Weights of a small GPT-style language model, trained from scratch on English Wikipedia: 25 layers, 4 heads of 64.
Each number is 128 + 24 x the weight over its row's rms, rounded and kept within 0 to 255. Layers, rows and columns count from 0. The size above them is the row's rms in percent of the matrix's.

# layer 11 attention value, 256x320, rms 0.047, rows 22-31, columns 160-319
size [ 94  91  94  93  89  89  82  92  87  82]
[[146 155 111 153 145  86 155 161 155 123 110 136 108 134  96 126 145  95 130 120 116  97 146 102 129  86 127 143 163 163 145 153 121 126  91 114 119 117 140 111 121 129 130 156 117 140 126 140 115 122  87 144 135  90 153  69 147 163 132  92 143 140 130 126 144 118 133 112 149 139 132 174 145 139  68 139 126  87 109 115  99 131 118 162 107 175 163 158  60 122 109 117 161 143 114 135 104 113 175 118 121 112 161 133 142 143 124 148 103 128 128 163 152 128 140 130 122 121 142 172 142 141  68 215 117 164 139 105 117 111 137 164 132 176 183 139 140  97 135 142 130  87 163 168 103 144 146  95 116  91 111 113 129 101 171 132 107 133 173  65]
 [132 103 106 117 115 104 157 116 120 118 104 127 151 123 102 148 109 106 137 143  94 116 100 121 155 120 100 107 128 169 140 123 131 113 138  68 146 119 158 146 118 140 119 119 104  88 121 122 125 121 124  98 137 165 118 105 121 153 153 136  85 165 118 116 147 126 138 116 114 130 116 113 132 102 154 123 153 122 151 136 132 120 141 125 112 121 163 155 121 130 149 126 183  70 110 155  93 121 151 148 130 193  70 140 118 117 167 138 152 152 114 137 131 126 104  90 156 113 158 159 122 152 169 103 125 146 102  79  98 142 149 140 102 166 141 110 139  97 118 127 131  82 141 158 127 157 148 131 121 129 128 134 144 100 128 108 154 126  80 149]
 [143 137 161  78 142 126 142 106 134 113 142 102 118 112 139 165  87 177 107 101 120 154 142 173 134 111 105  88  78 161 105 129 139 129 121 182 123 123  84 148 126 122 123 144 155 160 120 104 127 122 118 152 174 139 135 172 100 148 163 134 124 127 143 152 103 123 121 120 103 111 110  63 104 110 147 136  90 104 138 128 143 100 110 123 122  97  94  68 151 131 132 129 141 133 106  87 151 118 118 119 160  79  91 172 112 133 167 149 138 130 115 152 145 123 124 117 145 160 127  97 121 161 125 111 134 134 119 150 101 115 124  89 123 116 162 116 126  95  67 134 140 149 146 113 115  93 126 126 140 127 123 111  97 157 132 201 137 137 113 129]
 [140 141 113 129 125 134 140 148 137 121 144 100 142 121 130 118 127 171 131 125 158 106  79 137 162 115 131 137 121 113 168  63 146 142 192 132 176 141 132 114 109 127 166 129  76 108 126 116 139 134 165 126 179 136 116 116 142 113 139 106 146 105  93  96 171 113 157 131 141  84 126 165 156 110 128 133  84 111 182 122 124 116 115 163 148 140  97 124 163 124 104 104 153 171 122 141 152 131 140 133 143  91 135 128 158 126  96 159 115 112 109 162 136 126 105 157 118 155 121 115 133 116 117 145 147 141 111 118 118 121 126  68 152 112 102 138 151 142 125 132 128 162 121 133 131 107 143  94 114  97 115 137 171 137 141 120 146 131 147 117]
 [122 136 122 162 104 137 121 177 120 150 140 111 119 126 117 129 118 132  89 136 123 115 185 122 137 118 152 158 185  86 130 184 142 174 108 120  99 145 128  98 139 121 143 161 125 123 126 102 123 128 133 154 127 114 120 149 167 151  90 138 176  74 143 108 115 103  98 139 123 132 120 154 124 142 104 124  83 118 140 124  96 147 130 121 113 153 165 129  74 119 142 122 105 190 101 135 129 146 112 153 111  96 165 143 144 106 159 101 152 102 108  56 134 115 137 156 103 108 176 137 138 113 100 157  98 127 155 153 118 117 117  79 130 139 116 125 148  94 122 113 142 131 121 168 119 120 141 169 134 111 139  98 112 112 132 142 113 157 124 131]
 [138 150 124 162 118 115 130 177 143 143 143 107 148 128 123 126 109 137  79 148 112 103  86  90 168 118 184 145 134 169 137 118 152 147 111  77 112 113 150 145 135 133 116 119 128 155 137 138 134 130  99 148  93  83 126 114 104 183 114 153 115 135 170 124 174 139 169 139 156 212 134 143 120 123 100 100  98 124 102 128 105 138 104 148 125 129 124 106 113 130 119 126 110 105 156 100 123 128 160 155 122  98  99 117 113 120 120 124 103 102 100 137 151 143 129 147 103 104  87 143 145  91 105 127 140 106 162 162 126 135 124 129 145 184 114 120  85 156 178 121 122 117 156 113 113  92 122  90 141 123 181 123 126 147 122 115 116 133 138 130]
 [140 154 161 140 122 141 107 105 135 164 131 133 128 114 124 153 118 108 115 109 182 135 203  97 107 158 154 134 128  88 104 120 142 150 126 147 106 114  93 135 133 111 122 125 126 121 132 131 129 147  90 110 127 107 149 127 155 124  84  44 145 139 139 110 125 133  92 109 157 162 140 133 121 100 138 171 170 138 106 112 131 130 129 102 117  91 108 169 154 130 163 164 110  99 113 160 140 138 118 108 100  98 140 121 118 127 118 123 123 126 140 102  85 165 135 110 118 145  99 130 120 114  81 124  97 144 167 153 122 107 119 192 122 114  70 121 133  80 113 128 116 122 161 149 160 140 145 100 124 153  89  98 128 140  96 129 102 156 114  86]
 [156 116 101  65  92 108 114  96 126 147 126 130 128 143 152 112 177 133 110  98  98 148 137 125 135 130 160 141 182 116 153  96 120 135  72 130 122 188 136 111 146  78  87 119 111 142 122 142 146 127 120 128 144  76 121 127 121  71 157  82 133 194  97 151 132  94 147 121 135 114 153 155 129 126  62 116 142 143 115 157 152 127 170 151 143 122 163 147 118 119 117 154  98 149 131 101 101 139 124 121 121 123 116 122 122 121 137 142 116 127 124 114  92 126 143 112 126 137  88 160 136 114 162 151 149 165 146 133 111 127 151 131 149 175  98 131  96 173 148 125 145 152 108 114 131 124 117 128 125 121 152 130 144 130 102 102 123 152 135 109]
 [156 145 111 147  85  87 134 131 178 125 150 104 109 137 117  89 141 184 132 119 105 154  88 126 106 120 143 132 107 176 125 125 172 125 126 120 131 120 127 130 127 165  95 119 110 130 107 165 114 130  84 123 163 124  93 140 101 130 126 122 120 189 138 129 129 127 146 141 149 152 139  95 135 159 135 178 148 107 106 117 122 121 136 137  99  87 127 122  57 132 110  91 167  82 124 113 140 101 121  99 127 163 184 147 153  96  94 136 114  92 123 164 140 105 135 188 143 119  95 171 135 127 126 118 148 122 103  87 147  98 136 128 111 136 151 112 154 148  80 132 140 134 139 114 128 127 114 158 115  82 135 137 174 128 115 137 137 138 104  91]
 [127 124 138 175 147  65 166 122 131 142 171 104 134 155 143 138 113 110 127 122 111 142  94 153 133 118 153  93 124 128 125 129 119 136 115 119 139 130 133 154 122 157  69  80 172 156 128 133 131 139 118 117 138 180  85 147 108 173 146 156 126 163 189 145 129 129 178 141 136 133 116 106 154 130 168 131 150 145  96 127 122 149 140 158 131 116 112 111 157 133 108  89 125  82 140  96 141 128 166 108 148 181 127 123 116 102 104 148 119 116 109 130  99 102 116 134 147 135 131 136  97 153 123 117 147 123 135  96 129 124 101 124 158 152 138 119 144 118 155 145 126 111 107 102 121 104  96  71 111 100 140 120 117 107 113 139 143 150  91 168]]
# layer 11 attention output (transposed), 256x320, rms 0.048, rows 22-31, columns 160-319
size [105  98 106 101  95  90  87 105  95  92]
[[158 106 128 128 122 164  93 159 152 118 140 132 119 153 132 134  88 115 136 100 105 121 123 112  89 142 140 170 107  88 127 131 155 109 123 202 144 139 155 105 121 145 102 107 113 159 137 143 127 139 108 136  89 145 135 133  79 151 172 111 119 105  88  86 108  93 135 142 116 134 127 116 119 175 126 109  90 113 153 115 130 145 116 170  78 158 144 113 151 156  92 167 147 141 149 103 115 133 113 129 154 144 135 125  91 138 102 108 138 107 134 146 154 145 128 104 128 123 184 140 118 138 162  68 103 114 119 140 131 154 142  92 102 101  80 109 141 104 148 120 120 126  94 165 145 110 111 170  74  93 132 134 141 161 119  85 134 152 121 103]
 [ 66 134 154 130 135 145  85 194  74 153  88 103 130 141 151 151 140 141 119 168 144 124 114 116 116 132 107 119 137 108 117 125 162 134 114 114 121 151  91 119 160 149 157 161 132 136 104 146 115 121 138 132 165 132 139 159 139  86 149 135 139 124 119 106  94  75 107 150 185 124 141 106  91 129 129 133 151 133 139 130  78 138 149 131 115 117 136 140 134 102 111 164 108 111 120 130 165 128 154 136 103  88 161 129 137  84 143 148 153 100 144 115 171 142  93 134 121  90  81 146 152 115 119  84 118 133 129 117 122 130 111 149 118 157 127 134 127 154 101 127 147 161 122 158 129 129 133 106 126 128 122 118  98 126 114 135 141 124 144 148]
 [124 144 128 148 104 103 117 140 120 133 136 145 134 143 137  73 166 133  67 122  96  98 133  96 134 130 155 169 162 115 132 102  71 128  84  95 167 130 178 126  94 126 128 120 163 121  85  93 105  94 144 119 173 144 132 148 136  99 121 120 130 134  97 112 143 130 109 125 182 143 148 169 129 111  99 143 189 131 158 113 143 148 154  93 145  98 142 140 134 105 150 117 142  94 134 148 129 142 119  83 110 131 110 120 162 161 147 158 140 116 113  93 117 122 148 105 131 161  89 124 163  93 102 120 133 117 113 160 130 162 135 118 120 160 183  92 133 134 116 114 144 138 101 104 128 125 118 144  66 188 135  86 147 158 112 135 172 155 113 133]
 [152 133 115 129 113 102 142 139 121 141  89 143 145 121 123 117  72  95 132  88 118 129 154  95 173 150 164 118 127 117 103 143 153 106 114 159 117 129 129  92 140 118 134 146 141 146  97 143 123 133 115 100 142 113 124 138  89 164 104 158 108 121 119 145 108 136  91 118  93 118 157 124 121 122 126  98 148 121 134 159 134 166  98  86 119 126 115 151 101  81 149 157 121 116 131 105  93 128 100 121 131 116 140 121 119 185 170 129 120 131 118 109 126 132 113 124 147 118 149 177 150 160  89 144 103 128 140 134 129 134 123 159 113  98 140 134 120 121 115 115 155  76 170 141 139  80 146 136 130  89 151 132 124 106 156 171 130 126 119 120]
 [167 144 135 142 124 140 132 126 148  93  86 134 109 163  74 108  98 108 120 114 136 122 136 144 130 151 126 115  87 126 157 113 112  94 121 180 141 130 153 118 103 155 118  98  76 161 134 125 165 119 107 144 151 114 104  86 122 165 128 107 107  95 109 141 171 124 136 125 153  85 132 105 115 135 142 158 135 126 115 160 169 154 110 152 145 116  93  94 120 121  96  85 149 139 139 138 125 126 156 133 137 120 108 141  93 180 119 133 115 124 113 169 131 145 138  90 105 126 116  92 143 124 146  85 118  84 109 120 139 113 121  96  93 120 102  96 121 114 163 119 134  74 153 127 142 103 111 126 132 125  96 141 139 132 145 126 102 162 118 111]
 [149  89 174 166 143 129 115  87 122 115 173 136 134 127 118 111 107 117 188 107 142  80 116 121 139 165 134 127 128  84 124  87 118 122 135 182 162 151 129 126 156 109  96 139 118 129 126 128 131 153 121 128 135 154  80 116 112 129 173  92 130 101 120 124 119 130  78 129  87 139 130  93 121 136 131 139  89  97 126 119 160 119 108 159 141 144 123 144 123 122 102 137 132 142 130 162 123 138 130 106 138 143 159  94 113 135  95 102 148 136 129 146 118 136 125  71 134 157 152 110 120 181 127 105 122 146  95  95 140 163 118 152 111 125 125 110 127 105 158 108 161 123 132 139 155 110 179 176  75 115 153 105 121 174 150  85 144 140 112 101]
 [141 115 142 121 149 146 139 133 143  80 105 118 143 146 170  89 111 161 150  74 110 142 151 144 118 127 119 101 152 121 107 121 129 104 172 141 131 119 161 141 140 101 168 129 162 124 139 101 119 119 135 130 115 145 114  83 115 167 167 190 150 122 121 140 135 151 141 130 126  72  69 151 173 138  75  99 122 140 141 107 146 146 114 141 158 126 121  89  80 147 115 132 127 152 125 110 136 129 104 120 145 147 144 110 130 132 124 112 121 148 142 150 140 117 121 124 136 118 140 149 154 115 155  98 144 125 116 121 146 141 128 123 112 106 124  90  85  99 162 106 126 103 117 106 120 138 152 124 193 157  90 144 124 138 139 122 129 105 149 110]
 [137 113 124 152 125 225 142 105 114 151  85 136 113 131 128 183 118 114 155 117 177 137 136 168 139 140 150 121 108 115 138 159 135 106 137 112 129  78 121 126 161 163 152 109 130 139 125 114 118  99 138 139  77 163 151 122 129 159 132 118  84 121 137 145 118  96 100 183 148 140 151 119 129 153 182 120 119 113 128 125 116 122 121 143 125 138 183 127 148 134  97  95 143 171  98 114 130 198 119 109 149 104 129 125 101 156 132 118  70  95 130 110  88 137 108 140 102 151 161  94 161 103 124 127 173 146 118 120 151 117 124 175 124 121 109 106 163 111 107 140  78  97 138 157 125  99 135 115 161 149 142 136 147 120 191  90 147 105  96 123]
 [121 131 111  98 117 108 141 130 107 144 116 128 134 141  96 178 128  88 118  96  91  87 131 142 172 102 129 128  94 128  96 120 117 111 142 153 148 155 136  65 124 140 131  99  96 139 163 145 120 121 143 163 106 142 143 165 128  90 120 121 127 102  74 124  99 113 105 145 134 147  94 126 147 148 118 104 101 105 139 137 107 118  89 127  87 111 153 138 145 134 145 170  85 158 133 128 143 102 112 156 166 102  96 108 140 133 129 127 149 128 139 112 148  97  98 130 161 156 153 149 131 129 147 111 109 111 156 130 114 154 159 126  95 119 103 163 124 125 103 131 179 104 122 132 168 135 147 113 116 106 138 121  89 135 112 102 156  92 137 162]
 [ 79 131 155 140 118 132 132 110 131 119 143 150 143 129 153 137 129 128  85 126 161 136 138 137 163 110  96 131 135 131 122 116 109 153 142 148 124 138 122  95 121 109 125 141 110  87 142 111 128  89 141 144 166 147 139 164 137 104 135 100 156 147  81 109 149 114 128 153 109 166 168 110 142 126  92  99 109 109 143  90 130 105 101 114 120  86 130 153 168 159 123 117 142  80 133 123 174 130 112 179 120 129 121  60 156 132 131 144 163 118 144 126 153 102 116 118 182 122 130 110 158 108 112 123 156  75 104 172 153 124 138 115 147 147 111 138 116 107 130 109 193 121 117 115 140 145 154 160 137  93  99 138 125 180 120 132 181 106 129 154]]